Weights of a small GPT-style language model, trained from scratch on English Wikipedia: 4 heads of 32, no position embeddings.
Each number is 200 + 20 x the weight over its row's rms, rounded and kept within 0 to 999. Layers, rows and columns count from 0. The size before them is the row's rms in percent of the matrix's.

# layer 3 MLP gate, 320x128, rms 0.209, rows 298-316, columns 0-127
086,237,242,232,205,216,205,206,190,153,193,203,199,154,191,232,185,180,202,205,204,177,231,202,209,242,236,168,194,214,174,208,217,211,171,222,214,189,156,188,235,194,196,193,171,171,178,214,189,216,178,199,213,198,207,188,195,229,211,219,225,211,185,188,207,195,232,179,215,192,186,207,225,218,186,225,185,205,206,213,223,200,172,215,203,212,179,198,214,230,209,228,172,186,224,187,219,198,184,204,204,179,170,207,209,223,208,211,178,188,184,163,199,230,186,232,208,182,179,201,222,232,198,176,221,235,200,198,188
093,230,177,220,195,213,173,190,220,192,184,215,188,189,225,188,186,206,221,191,174,187,165,175,220,224,193,181,257,199,204,184,191,209,153,210,192,207,195,177,221,188,190,215,183,183,237,214,178,237,205,215,218,173,242,212,225,202,199,168,212,175,196,195,214,179,200,158,176,176,194,193,148,231,209,203,189,201,190,206,201,204,205,210,195,218,185,181,180,198,202,239,208,210,216,211,209,186,155,213,193,195,222,226,240,203,199,217,185,213,206,192,190,180,212,190,193,196,154,178,200,186,198,168,170,217,178,201,223
089,215,224,184,232,190,195,208,181,189,194,229,200,209,208,212,195,207,177,184,214,196,232,172,217,220,164,184,230,199,191,205,199,179,189,190,181,193,182,210,198,196,186,211,202,185,196,186,208,198,189,191,158,206,169,176,174,202,202,174,208,195,210,188,214,194,218,226,221,195,179,241,199,176,194,162,215,226,173,201,236,183,237,248,197,214,238,191,196,222,214,216,178,214,201,210,155,206,184,214,197,205,210,168,171,160,186,148,190,224,200,234,181,203,181,208,217,217,195,225,215,205,170,204,221,159,189,169,211
106,199,230,189,206,237,193,197,192,197,197,210,207,193,209,190,193,242,238,193,197,172,214,182,228,196,208,204,210,174,217,212,240,197,206,197,191,213,201,185,192,214,238,198,236,185,188,221,202,155,226,176,204,212,213,226,237,238,236,181,185,172,151,201,234,177,193,217,209,183,170,209,231,188,211,213,237,165,201,222,195,199,208,211,220,195,190,189,203,185,204,211,214,197,191,222,205,187,179,212,189,235,178,216,190,219,200,173,233,218,177,190,165,219,200,224,219,173,216,206,201,176,193,214,161,225,226,195,210
101,207,217,161,177,184,217,196,245,232,188,202,214,184,213,188,198,206,177,205,198,193,218,197,172,206,185,180,206,183,222,193,186,204,199,197,180,197,221,185,221,222,188,259,225,228,224,198,227,206,209,174,197,243,180,193,198,190,206,188,195,172,227,232,182,196,178,165,182,186,187,204,223,220,176,219,199,189,194,206,181,164,188,213,228,154,182,226,180,206,218,214,204,217,219,224,179,171,185,210,179,198,213,191,168,199,204,156,218,182,170,172,190,186,228,220,200,243,197,199,219,176,190,169,216,181,198,204,191
114,157,207,210,196,201,195,177,183,238,194,189,171,188,202,185,226,184,197,213,217,211,191,188,195,203,184,223,217,204,186,197,242,229,225,181,210,186,187,202,180,243,187,202,195,198,207,248,228,245,205,228,202,197,193,182,183,197,205,230,199,248,211,199,202,206,176,221,211,197,200,155,212,220,190,190,182,224,157,214,209,195,173,226,195,190,201,178,178,211,184,205,199,166,233,190,197,202,186,207,173,194,243,219,226,221,237,237,193,194,199,209,231,180,195,208,216,209,161,185,167,219,183,192,209,187,209,209,223
104,183,196,163,202,221,170,198,163,235,184,209,188,226,192,190,211,197,251,182,194,183,205,199,221,199,201,199,235,196,209,216,182,162,190,232,205,221,175,242,192,220,189,183,229,159,202,228,191,218,210,185,208,235,181,176,215,172,188,194,198,163,175,221,206,193,197,190,233,211,188,208,196,180,191,164,197,185,200,188,164,193,211,189,187,200,219,177,172,174,221,207,188,207,176,180,170,242,187,214,213,206,185,218,181,195,205,199,178,189,171,207,205,188,200,187,221,186,180,202,196,194,148,188,202,197,162,232,208
105,209,171,204,205,223,212,176,206,176,212,220,204,189,197,207,182,170,221,210,207,206,200,170,196,186,164,199,189,217,162,212,222,206,177,203,171,188,187,170,168,200,187,192,182,177,211,186,214,172,222,197,170,218,205,246,199,202,183,178,204,227,208,213,237,199,223,196,201,178,194,216,217,214,232,201,192,200,193,192,207,219,181,180,175,202,221,203,200,200,172,206,153,205,189,192,146,176,241,204,186,194,180,210,197,155,174,231,175,156,196,223,226,234,167,217,208,191,175,196,189,171,198,226,209,183,209,223,195
103,201,179,196,189,236,212,196,207,206,234,194,213,182,218,198,198,186,211,223,195,209,185,214,187,206,202,192,207,224,180,218,183,206,212,208,183,180,193,244,199,192,230,191,223,188,216,211,221,194,185,207,229,209,213,213,228,249,224,230,184,166,208,193,226,234,222,238,152,189,207,164,190,196,209,221,214,175,183,215,201,195,218,165,190,201,147,165,206,198,203,188,206,191,207,179,187,198,162,189,233,173,183,194,205,224,212,190,165,207,177,198,228,178,181,178,198,215,190,203,225,167,199,171,200,245,223,180,207
091,192,185,224,182,204,204,236,204,209,225,217,186,209,200,192,222,198,210,198,201,183,192,193,182,204,188,227,170,191,173,188,207,177,182,162,220,205,185,208,181,202,202,204,183,170,190,185,192,219,213,184,170,204,233,187,205,213,177,184,191,210,244,205,211,186,218,178,232,207,197,150,239,194,169,243,186,201,171,166,191,197,182,217,182,211,200,147,191,189,169,177,178,203,185,206,219,170,196,203,204,205,239,211,183,220,215,180,182,258,214,212,219,161,201,175,208,211,202,163,228,191,197,204,198,193,184,214,229
096,196,181,188,185,193,174,178,198,199,220,172,210,210,218,196,173,199,205,216,220,152,169,201,200,199,197,203,189,175,206,166,223,177,227,227,197,186,232,202,178,178,200,190,263,203,223,206,236,224,197,214,218,197,204,204,217,208,211,166,212,191,201,184,179,208,217,207,189,217,221,245,187,224,162,212,185,188,176,230,187,215,175,216,170,198,180,197,175,184,191,158,215,228,230,199,203,221,222,214,171,224,209,210,226,201,208,194,171,193,205,180,194,207,245,185,200,208,193,186,208,190,191,181,170,169,200,238,179
087,193,194,203,187,219,184,189,206,226,190,203,190,186,200,209,207,165,197,191,221,203,213,182,181,182,224,185,190,217,227,212,235,198,207,173,177,220,253,235,197,175,217,211,164,225,210,174,185,193,222,182,213,207,188,196,191,229,222,189,206,188,214,189,221,216,205,230,202,176,208,215,200,204,215,192,215,201,196,200,211,199,168,225,187,211,169,237,205,191,166,200,246,227,204,204,237,188,244,192,221,190,181,193,211,205,213,217,195,207,242,200,196,197,191,213,211,208,153,199,180,189,190,240,187,213,148,258,191
092,194,192,204,198,210,246,228,248,240,190,185,202,198,205,202,196,197,170,205,169,174,178,199,213,205,201,229,224,201,171,216,184,199,209,231,174,193,190,206,194,199,216,185,207,191,216,195,196,183,207,203,195,179,234,177,199,196,192,213,227,141,208,170,208,165,227,201,189,203,220,195,196,201,236,190,183,174,237,216,203,220,236,234,195,222,200,205,209,197,199,200,212,207,212,182,200,228,166,182,165,177,179,187,196,161,216,201,196,198,181,154,196,196,193,179,219,208,197,224,225,187,175,190,233,171,172,201,163
103,203,208,195,219,205,210,217,231,211,234,202,170,184,215,185,202,215,215,215,220,195,215,234,226,211,211,186,228,206,230,224,175,207,202,190,225,226,227,202,194,207,204,171,191,224,199,201,187,210,192,187,185,227,208,233,173,205,186,195,190,197,190,204,195,181,233,201,218,202,222,180,205,223,204,176,174,189,226,177,203,191,245,233,218,198,189,221,187,185,168,189,211,168,204,183,187,175,185,203,184,158,230,211,194,216,221,210,173,173,258,227,222,204,207,190,267,188,206,187,175,190,236,189,177,181,208,193,225
088,215,214,192,249,174,212,207,220,205,240,210,215,178,222,228,199,205,213,225,234,191,195,216,210,189,190,182,189,191,229,196,233,177,197,240,220,171,186,185,185,187,182,197,205,212,206,232,207,204,207,206,214,177,201,202,207,178,194,215,199,209,223,241,208,217,218,209,205,174,213,222,236,198,199,207,184,181,206,204,217,187,220,213,235,174,203,207,204,240,208,219,213,194,196,185,192,186,234,145,199,187,198,202,204,221,184,245,199,173,187,170,204,210,225,178,235,226,227,242,216,177,236,188,232,216,186,213,211
095,217,166,206,221,183,198,204,182,204,200,214,206,219,169,181,174,200,209,230,205,231,211,172,193,209,181,192,232,193,189,195,210,237,182,219,234,210,189,222,204,216,192,198,207,219,233,196,213,197,233,211,225,186,151,225,185,175,219,196,184,184,192,173,218,217,167,246,222,207,196,190,197,195,195,170,211,224,171,220,235,193,147,235,202,192,221,166,213,205,186,199,198,174,245,188,198,238,184,205,213,213,201,199,177,218,195,195,225,208,200,208,203,179,161,216,242,219,175,195,205,203,191,199,219,188,182,199,221
103,160,203,199,211,234,218,188,205,183,184,182,199,203,229,196,184,213,191,160,181,196,202,169,190,233,196,191,206,232,210,199,215,223,178,227,216,189,220,199,211,223,201,197,187,255,225,219,189,243,233,184,224,222,193,222,207,198,235,225,192,209,224,217,172,204,176,189,179,214,182,210,211,213,201,190,207,228,229,200,218,191,216,193,206,167,204,215,213,181,221,175,197,221,175,178,235,199,195,181,203,231,166,216,177,209,204,193,206,213,186,218,191,221,186,163,182,217,203,195,234,206,230,184,208,197,176,247,162
096,210,218,237,201,189,203,232,195,262,188,190,176,187,222,187,190,228,190,197,186,177,205,191,203,184,207,174,198,200,171,214,180,237,192,184,221,213,195,226,216,198,225,238,182,193,167,204,176,206,185,184,194,193,197,233,192,198,226,233,186,177,213,188,215,217,207,223,236,169,193,170,183,174,221,208,177,206,226,166,160,228,194,212,203,179,226,215,217,161,207,186,152,208,222,190,191,192,215,210,201,187,200,209,214,223,183,173,156,224,189,226,199,213,220,186,202,174,192,219,195,223,204,201,198,175,192,200,179
105,244,181,195,187,215,197,174,238,210,204,189,216,191,211,192,173,189,231,188,222,205,227,192,197,185,203,218,256,218,158,217,193,205,217,220,202,198,201,199,237,201,177,194,197,171,215,164,200,200,174,218,209,202,201,224,204,185,189,157,173,205,223,199,173,193,217,229,209,190,195,181,199,223,200,196,198,184,195,192,167,203,205,195,228,224,183,184,165,179,186,197,201,230,204,184,216,194,219,249,196,209,192,201,230,206,196,201,156,217,199,226,199,172,157,225,188,221,192,242,180,206,203,210,236,194,207,216,241
# layer 3 MLP up, 320x128, rms 0.228, rows 298-315, columns 0-127
090,218,260,192,207,202,215,220,201,192,206,200,190,176,192,184,198,182,226,193,217,205,228,203,187,214,225,183,197,209,199,163,188,235,207,212,194,190,202,170,188,238,209,228,195,196,238,181,203,223,182,201,185,203,216,195,189,227,210,234,207,208,214,199,185,217,237,196,224,164,213,167,234,226,162,197,192,213,200,181,207,191,179,214,191,200,175,187,207,241,241,188,197,212,219,155,223,213,187,202,177,232,191,181,220,229,219,223,199,177,188,162,210,207,193,214,222,176,242,201,223,230,188,223,199,179,194,210,219
093,221,234,199,176,180,178,203,239,166,216,167,221,187,181,210,187,215,215,215,210,175,236,199,188,193,216,172,207,181,188,171,171,183,222,210,222,205,176,198,215,176,188,218,182,191,252,184,200,227,202,206,219,171,221,213,204,186,205,196,176,212,239,215,194,200,214,187,233,201,172,238,203,213,203,203,212,235,183,226,195,236,212,188,183,237,192,176,230,226,176,215,208,227,226,211,162,193,199,199,226,206,192,216,217,199,221,183,209,213,180,228,191,206,221,198,205,224,196,181,167,207,199,192,155,204,216,195,171
082,202,213,204,183,221,164,226,206,206,185,211,189,187,186,218,204,232,221,208,191,208,181,183,194,197,176,208,188,169,207,196,227,172,191,202,224,205,231,193,176,205,194,200,195,201,173,201,206,178,199,225,209,207,199,233,220,208,186,185,199,211,196,234,190,243,196,172,192,187,223,191,203,202,206,235,200,171,207,229,156,259,219,173,194,176,210,207,194,195,162,196,221,191,182,138,212,197,201,191,210,208,168,247,188,228,203,197,183,197,218,184,238,180,252,190,218,190,181,191,181,213,215,193,177,217,194,231,191
107,193,230,201,188,214,198,220,219,176,194,173,219,239,194,197,174,159,237,209,200,201,227,143,228,195,214,188,185,201,179,202,222,191,222,151,167,196,203,213,165,186,177,197,210,205,219,194,189,199,172,192,163,232,215,205,200,191,199,152,178,194,181,201,217,194,205,200,206,202,227,204,191,234,198,190,199,210,216,168,204,185,167,222,217,203,194,204,186,191,208,241,220,177,209,196,208,187,200,237,230,207,200,210,196,168,165,170,225,196,205,154,222,184,223,186,205,201,220,188,174,203,189,189,194,201,207,161,197
093,188,193,204,228,177,180,179,281,180,229,211,223,222,193,177,205,193,202,171,205,231,212,181,179,178,217,190,205,190,206,225,235,244,195,219,205,220,167,226,198,175,182,212,220,232,207,181,210,212,205,222,202,173,194,166,167,212,171,188,195,223,182,184,237,199,201,198,202,208,194,186,232,179,208,223,221,236,223,215,197,196,197,188,217,199,182,173,194,212,194,222,192,218,232,222,231,182,217,199,228,227,208,210,187,215,202,171,188,202,187,200,223,204,213,229,212,209,204,195,197,190,204,192,186,224,206,248,197
098,204,216,204,223,212,170,216,180,181,193,213,185,187,218,165,212,191,213,196,223,191,200,209,212,220,193,208,211,192,193,184,165,213,217,185,214,183,180,147,201,181,244,191,209,206,171,200,187,210,189,202,179,174,202,170,212,201,153,207,197,206,184,193,223,154,200,190,191,164,206,194,191,224,167,215,163,188,211,207,193,218,228,250,191,248,218,206,210,171,209,189,198,160,204,161,193,200,208,198,203,182,222,201,207,152,178,195,173,190,202,213,183,171,207,193,192,220,206,180,165,190,196,227,207,193,213,174,237
112,202,201,221,200,188,175,199,198,246,195,219,187,215,215,189,195,184,210,270,181,185,190,216,227,220,170,177,179,184,188,199,249,196,226,221,208,230,162,186,226,209,214,174,183,206,193,194,173,170,206,203,200,201,211,199,173,198,180,206,231,208,216,198,188,233,201,166,221,239,176,221,224,169,163,172,161,237,203,166,177,190,198,211,185,222,189,209,209,194,198,204,221,216,200,197,212,201,176,218,202,223,186,218,174,229,198,199,203,215,220,191,185,196,214,207,221,239,215,200,221,206,200,228,180,194,185,214,201
103,197,220,202,154,191,193,187,230,221,196,164,189,224,169,188,219,182,188,213,168,192,222,232,221,216,218,215,200,206,232,179,155,181,231,197,209,187,208,189,206,224,210,256,213,192,160,213,170,234,186,176,236,210,235,188,192,196,200,190,203,198,201,196,176,174,195,214,181,212,206,193,181,191,144,197,205,184,206,197,206,184,220,190,237,183,172,190,197,216,224,210,223,190,229,215,217,169,188,230,225,197,197,203,222,201,198,169,226,214,208,182,213,195,196,195,212,242,204,214,216,218,202,206,202,223,178,217,204
094,178,199,179,204,190,200,206,179,194,194,169,217,193,204,194,224,178,203,184,168,182,201,198,205,190,234,176,186,240,167,171,170,201,233,194,190,203,195,204,195,203,205,166,194,222,186,232,174,239,200,206,219,199,236,193,170,210,186,222,190,179,212,213,202,180,172,176,233,174,176,228,182,204,180,190,214,217,215,190,185,231,181,200,197,211,209,176,186,209,204,241,182,200,161,186,194,222,205,238,203,209,201,236,155,179,197,166,207,180,194,190,199,182,220,161,207,168,197,191,227,218,200,241,170,185,205,193,176
089,236,203,162,207,186,143,229,180,215,182,216,203,211,233,195,175,176,195,203,217,177,218,206,209,185,174,223,186,212,186,231,232,158,227,223,188,207,207,217,187,174,161,206,200,201,234,220,219,178,210,248,198,166,214,205,210,161,160,234,192,186,191,180,193,184,195,215,194,199,207,212,183,176,190,164,180,214,225,206,183,200,192,164,218,218,225,205,185,171,202,217,209,190,189,186,193,208,184,204,158,196,169,208,197,174,180,210,163,166,205,199,193,194,204,209,187,211,191,213,179,193,193,213,197,212,181,199,211
098,219,223,202,213,212,141,193,203,202,203,204,217,206,229,188,193,212,208,143,198,173,195,190,181,222,147,218,216,205,185,174,189,205,191,210,214,220,212,212,171,178,206,209,182,223,177,190,213,188,201,172,185,195,152,190,203,222,197,213,218,211,207,194,238,177,206,206,197,218,193,193,196,161,178,203,208,204,250,219,209,215,191,229,192,211,207,181,183,214,175,172,226,212,178,210,200,161,190,224,200,188,170,246,178,206,209,186,208,223,181,178,212,194,205,223,229,177,213,185,199,191,205,187,154,179,182,207,176
101,199,209,229,199,205,209,200,228,248,195,178,174,196,189,172,220,213,214,221,200,228,204,173,213,157,188,200,202,192,187,206,217,178,166,201,199,211,215,237,220,185,190,177,207,202,207,195,189,230,219,228,239,193,166,219,226,186,174,228,171,189,223,162,205,237,193,199,183,190,232,195,213,211,199,191,232,224,198,165,217,188,156,223,231,187,197,197,188,232,210,230,176,205,194,196,232,215,217,199,200,193,177,209,186,189,198,195,189,211,175,218,173,205,170,208,176,198,191,192,208,198,213,252,191,224,229,227,204
100,209,198,187,196,165,221,196,212,192,197,212,166,210,202,206,210,201,203,174,205,190,168,190,213,211,199,201,202,191,223,232,199,199,172,168,217,203,197,202,219,240,213,180,205,208,207,205,189,188,202,201,199,206,191,202,218,190,219,196,257,178,222,191,209,199,198,209,212,199,259,226,224,205,235,187,176,176,208,184,214,144,229,211,190,198,195,220,207,190,194,237,214,208,208,202,188,216,208,216,191,171,164,213,250,193,217,202,219,246,202,198,175,168,188,172,189,169,203,239,210,158,216,194,173,234,190,226,185
108,183,182,192,210,221,193,195,181,215,226,179,202,203,208,201,260,239,196,222,175,179,219,202,194,218,231,185,202,233,200,214,181,188,197,205,218,207,234,233,205,195,208,194,191,234,230,231,190,196,190,218,177,205,225,214,257,254,222,184,206,216,195,176,180,184,196,189,179,190,216,166,193,188,197,222,193,183,198,213,188,169,215,228,195,206,201,196,192,211,198,197,213,204,171,185,220,181,215,218,219,200,236,213,193,145,186,174,221,226,212,196,199,195,205,190,202,200,189,243,189,201,165,190,200,216,241,221,186
096,187,232,206,166,248,178,199,168,186,227,188,218,224,209,194,210,176,209,179,251,166,211,226,227,227,199,177,213,175,204,211,225,214,183,217,200,207,186,192,197,177,206,194,181,182,180,200,185,179,192,190,218,202,186,211,168,175,220,192,187,194,223,210,201,244,202,216,219,201,203,205,191,215,205,186,216,163,222,183,185,187,153,195,215,228,185,174,191,209,226,192,189,177,165,206,195,216,206,197,194,205,136,206,187,219,212,244,177,233,180,195,190,188,197,188,214,174,223,193,180,213,231,194,221,211,215,182,198
107,216,167,182,169,186,198,176,238,189,206,189,200,183,196,209,179,229,182,172,197,187,201,217,186,186,197,173,157,221,213,199,208,214,201,150,180,228,186,195,207,215,179,238,157,211,192,188,197,215,201,232,186,196,203,223,184,215,196,169,214,188,188,219,211,183,159,189,199,210,207,158,231,176,189,157,166,211,201,180,193,167,188,221,231,190,188,204,160,170,182,211,176,196,180,205,187,195,198,196,219,228,188,189,199,198,199,212,222,189,213,183,202,180,167,163,178,214,237,221,189,179,180,175,197,207,194,215,205
109,204,194,230,211,193,203,206,201,217,219,240,233,176,183,231,193,195,188,204,196,151,195,183,226,223,187,196,208,203,187,195,160,266,190,184,207,196,162,193,214,183,184,191,199,208,237,210,184,240,191,202,225,199,172,202,204,205,207,237,227,211,199,195,190,207,177,174,176,193,189,199,196,199,201,220,196,199,164,200,195,229,210,190,173,169,206,202,215,197,195,199,190,144,203,202,215,204,144,162,210,188,204,198,210,234,193,193,211,232,192,216,201,229,197,165,170,210,214,173,178,191,182,184,233,198,197,207,196
094,196,197,212,146,207,221,226,162,224,168,181,168,183,206,174,186,201,200,184,198,186,200,190,192,211,172,211,198,231,215,191,211,190,220,178,201,177,199,196,204,178,211,169,216,198,189,214,216,209,170,200,196,209,186,232,204,200,208,221,213,180,158,215,200,213,154,229,212,193,183,202,187,200,217,198,192,180,176,181,171,182,196,220,211,194,197,198,170,193,238,156,162,200,199,205,205,190,240,221,186,182,200,230,204,236,197,178,165,204,170,191,180,220,228,193,171,200,179,172,191,233,184,242,199,177,183,225,210
# layer 3 MLP down (transposed), 320x128, rms 0.0944, rows 298-315, columns 0-127
090,186,213,184,215,195,202,210,178,211,183,163,214,181,179,169,203,198,202,174,212,240,229,202,207,202,183,199,215,177,232,219,199,212,218,208,179,192,187,201,226,225,158,202,261,192,214,200,208,215,183,211,201,207,213,193,195,210,168,188,199,206,200,208,209,203,228,185,176,200,210,162,196,214,215,249,193,186,208,205,223,233,191,188,202,218,186,210,209,207,201,230,227,221,165,186,194,184,213,202,184,216,219,236,219,193,241,193,229,225,194,224,176,232,269,219,207,181,206,188,201,194,202,217,161,191,194,209,228
099,202,220,163,215,180,239,214,178,237,196,236,203,232,220,175,183,211,155,219,169,200,196,209,211,206,178,205,179,215,227,193,236,210,186,188,191,192,224,209,214,199,231,169,202,216,172,191,195,202,181,195,176,227,193,197,187,200,204,218,205,192,178,194,199,214,200,214,200,178,197,175,224,199,214,231,206,206,224,201,216,221,213,215,228,168,191,213,191,222,234,200,203,182,189,175,238,183,227,213,176,221,234,190,204,192,191,214,172,200,199,181,226,212,188,195,190,210,225,225,196,187,188,214,279,170,198,176,220
115,183,186,214,224,205,156,188,208,203,216,171,190,196,229,166,192,198,206,243,215,232,202,193,192,180,163,238,216,204,211,202,215,215,190,212,194,223,228,182,229,208,181,240,195,202,207,184,200,190,219,205,179,138,197,194,195,218,199,173,186,202,236,210,176,215,193,173,222,174,198,203,212,188,203,205,174,188,193,219,214,198,218,209,163,167,184,206,217,164,206,197,182,211,188,181,224,177,183,219,229,217,226,171,239,177,184,205,169,168,195,183,226,213,209,198,207,193,174,208,203,198,197,224,185,180,193,246,187
099,202,197,196,167,203,187,206,196,160,156,174,210,210,186,210,200,180,211,225,230,221,194,172,223,196,233,179,195,187,237,170,193,190,217,216,185,188,219,192,205,186,213,190,177,208,212,240,193,182,183,170,177,192,199,215,201,214,189,212,180,193,185,189,226,191,186,157,175,164,184,212,211,238,210,187,196,193,220,204,193,202,180,197,206,187,145,200,233,194,181,207,221,184,196,181,198,230,163,218,193,197,224,208,177,185,219,160,216,173,181,239,183,191,206,200,177,208,209,162,163,231,223,200,205,176,186,202,218
094,179,184,207,213,200,239,234,211,160,209,191,197,198,183,194,149,170,193,201,171,215,203,219,207,219,258,189,206,219,209,175,177,174,210,198,237,226,173,194,188,198,210,197,212,197,234,195,222,209,225,208,192,232,226,222,163,163,215,178,230,206,188,207,150,214,209,200,178,207,193,194,207,196,212,198,196,197,218,229,217,161,198,229,187,204,203,210,213,186,194,215,209,173,218,206,180,217,207,223,167,174,174,190,201,194,189,175,174,195,208,216,216,226,192,204,220,224,203,206,240,232,218,202,193,174,179,194,216
107,219,207,178,199,222,189,246,224,211,186,167,180,190,200,206,152,174,178,194,213,197,179,228,215,204,186,217,198,186,206,165,156,201,179,213,220,190,213,203,172,159,204,208,175,211,204,185,183,188,180,205,175,221,203,207,238,217,206,178,223,192,178,213,211,227,246,189,242,213,187,218,225,195,214,210,212,200,227,201,206,207,253,202,208,228,217,202,178,199,221,189,208,188,166,184,208,193,217,178,230,171,204,211,188,199,160,191,220,201,207,210,162,223,181,195,214,201,229,216,217,192,201,205,217,206,195,172,239
106,201,168,202,197,191,220,185,220,194,195,212,207,194,217,211,196,198,235,240,182,188,199,190,170,209,145,207,182,195,170,188,186,185,202,185,203,212,164,202,191,224,187,186,159,195,231,178,179,226,199,177,216,205,230,213,199,190,192,204,212,214,187,163,186,218,171,159,228,216,178,172,192,215,192,197,192,171,189,184,196,212,181,209,211,192,200,164,181,208,200,215,250,203,148,209,204,238,164,207,200,188,210,189,192,201,224,203,203,204,211,184,215,161,167,208,221,233,192,203,206,237,179,184,174,198,196,234,219
096,233,201,190,195,220,206,215,163,220,200,201,181,202,211,208,217,194,181,223,177,195,164,223,183,206,230,183,204,210,221,159,166,178,208,208,200,162,220,197,202,200,206,209,238,224,190,217,169,191,223,238,202,163,163,171,184,191,189,201,191,223,217,177,183,208,202,189,189,212,218,197,197,202,178,195,212,200,174,174,190,197,182,214,224,172,182,209,192,193,206,215,180,203,242,248,204,220,175,212,227,175,218,163,223,211,194,172,210,225,226,226,171,178,195,216,209,159,226,191,184,217,199,210,179,227,185,195,225
100,191,212,183,181,166,197,210,195,191,188,237,186,187,166,188,206,173,220,177,167,206,199,189,164,195,180,201,185,188,210,177,217,221,181,197,221,162,220,219,166,199,193,196,184,220,223,187,206,186,222,213,211,205,214,170,230,167,197,170,202,211,173,230,211,181,179,157,209,206,195,253,200,198,224,173,157,226,188,195,182,199,173,214,216,209,203,196,211,204,196,229,217,197,188,215,199,236,235,226,223,185,193,213,186,221,217,215,221,235,215,178,179,235,208,231,197,168,183,208,207,217,236,220,204,201,196,216,201
100,158,175,216,249,206,257,213,213,195,198,209,190,195,170,196,218,217,210,204,217,224,173,192,187,197,211,197,194,228,205,131,214,240,195,200,241,217,184,229,199,210,211,183,183,178,191,201,175,216,194,204,171,219,198,238,190,180,226,219,217,211,212,178,207,206,192,203,194,192,216,151,207,193,204,201,157,194,197,205,229,214,219,208,158,196,180,183,205,207,200,192,191,193,193,205,217,178,221,224,230,178,201,207,200,186,198,201,219,217,192,229,203,206,192,209,210,183,197,164,219,218,165,184,167,200,164,195,208
095,226,230,221,230,215,226,208,232,216,211,176,180,212,233,173,177,200,221,203,201,207,209,195,226,215,180,202,216,173,229,168,193,206,196,206,222,166,181,192,197,201,220,216,220,197,196,200,219,195,163,207,188,181,173,179,238,206,193,218,234,196,219,213,232,197,173,206,161,179,195,183,195,193,190,158,201,205,227,243,244,218,201,187,196,221,195,223,187,213,211,209,207,213,198,218,201,183,182,212,194,223,236,215,167,180,222,165,235,188,216,185,229,174,197,213,173,176,182,199,214,221,220,186,204,166,202,184,183
085,214,211,183,191,172,189,169,194,215,225,215,179,195,194,222,205,161,198,176,206,180,199,199,159,210,212,199,228,215,222,217,206,203,217,205,206,208,232,188,190,171,173,222,184,186,190,191,191,206,176,170,190,188,209,168,182,182,209,196,153,215,189,177,202,160,193,202,216,194,181,220,214,193,215,252,217,185,178,216,184,214,189,219,187,175,171,206,224,187,190,155,224,206,200,207,201,177,213,190,176,160,217,204,223,220,245,227,184,211,238,182,175,195,232,208,205,180,199,193,189,187,158,212,200,215,171,223,223
096,192,193,199,170,214,210,174,209,198,191,199,176,183,186,218,208,228,190,183,210,223,200,232,190,235,226,254,227,190,207,218,210,194,218,200,172,186,171,227,211,213,152,205,178,168,210,179,193,180,237,203,218,213,208,210,169,203,147,229,210,187,157,164,204,196,199,193,182,229,230,200,208,214,182,202,161,212,216,206,227,188,219,220,230,188,193,213,247,220,207,205,202,198,184,232,215,186,203,215,222,177,201,208,206,191,219,196,203,188,172,233,229,203,187,211,196,197,170,217,204,196,196,235,219,213,182,202,207
103,210,223,201,187,159,192,241,200,203,227,180,179,187,210,206,211,223,210,229,217,155,205,249,177,231,211,215,210,201,169,189,212,165,220,222,204,210,197,189,211,205,222,188,237,160,188,206,214,204,201,193,199,184,190,213,190,191,187,192,205,228,238,213,219,199,191,193,219,230,221,232,199,192,247,215,198,190,193,188,189,188,221,192,199,224,209,212,210,230,238,222,225,197,232,185,223,188,219,218,198,200,186,208,209,211,160,185,210,205,233,223,166,227,189,191,224,191,203,194,217,253,176,170,199,196,181,207,198
089,213,191,154,201,174,203,172,186,235,223,209,269,178,209,188,206,224,228,213,207,185,204,210,185,185,170,186,170,183,182,211,182,159,187,200,195,185,224,189,200,223,206,218,179,186,191,236,192,201,209,211,174,174,188,200,217,189,182,212,185,246,191,158,201,180,215,231,189,184,203,194,173,188,178,183,217,206,188,209,179,210,230,163,198,181,200,204,169,193,171,207,233,226,199,200,196,204,216,172,210,222,186,209,199,193,189,201,237,191,201,195,207,230,219,162,212,184,228,196,178,156,194,204,198,202,172,202,202
099,182,245,200,193,185,204,202,193,174,205,215,233,211,198,152,199,173,179,235,235,182,213,203,204,234,195,201,218,219,211,192,202,182,230,207,217,190,205,187,214,203,214,159,237,212,191,177,213,210,210,206,205,218,205,165,189,211,200,172,198,222,197,216,202,208,194,188,179,239,243,251,189,178,217,202,219,227,175,204,154,174,178,173,189,229,196,169,213,200,215,199,207,193,221,203,186,182,199,200,214,184,191,190,222,183,191,195,184,168,208,205,213,199,224,209,187,215,163,184,219,257,169,199,197,197,234,193,196
098,199,189,226,179,185,206,202,183,213,167,200,188,179,147,211,203,200,226,208,211,199,196,207,190,166,204,181,161,224,211,200,193,207,218,215,221,232,183,212,220,180,201,164,210,205,233,170,208,158,178,210,208,163,217,177,206,227,154,189,222,199,176,193,194,211,184,161,180,230,192,156,212,205,196,178,213,187,160,205,205,174,217,162,212,189,181,213,182,201,191,188,226,182,244,194,193,193,199,206,234,175,188,182,190,213,189,183,214,161,222,206,210,192,191,210,200,188,188,193,204,190,176,220,229,173,182,169,197
102,206,210,194,159,206,218,203,142,205,186,170,216,192,190,195,178,190,183,198,168,198,145,209,185,205,187,212,171,210,224,214,193,180,221,224,193,193,188,182,198,187,206,198,173,218,191,193,221,242,171,211,220,204,180,224,189,191,178,192,195,151,183,198,149,202,172,213,169,219,184,208,206,229,241,219,223,216,176,169,216,197,201,200,196,249,199,181,194,232,222,188,169,191,179,168,209,206,189,214,214,224,206,213,202,219,176,205,204,190,199,186,229,183,222,213,208,182,176,208,219,214,189,201,221,201,201,230,195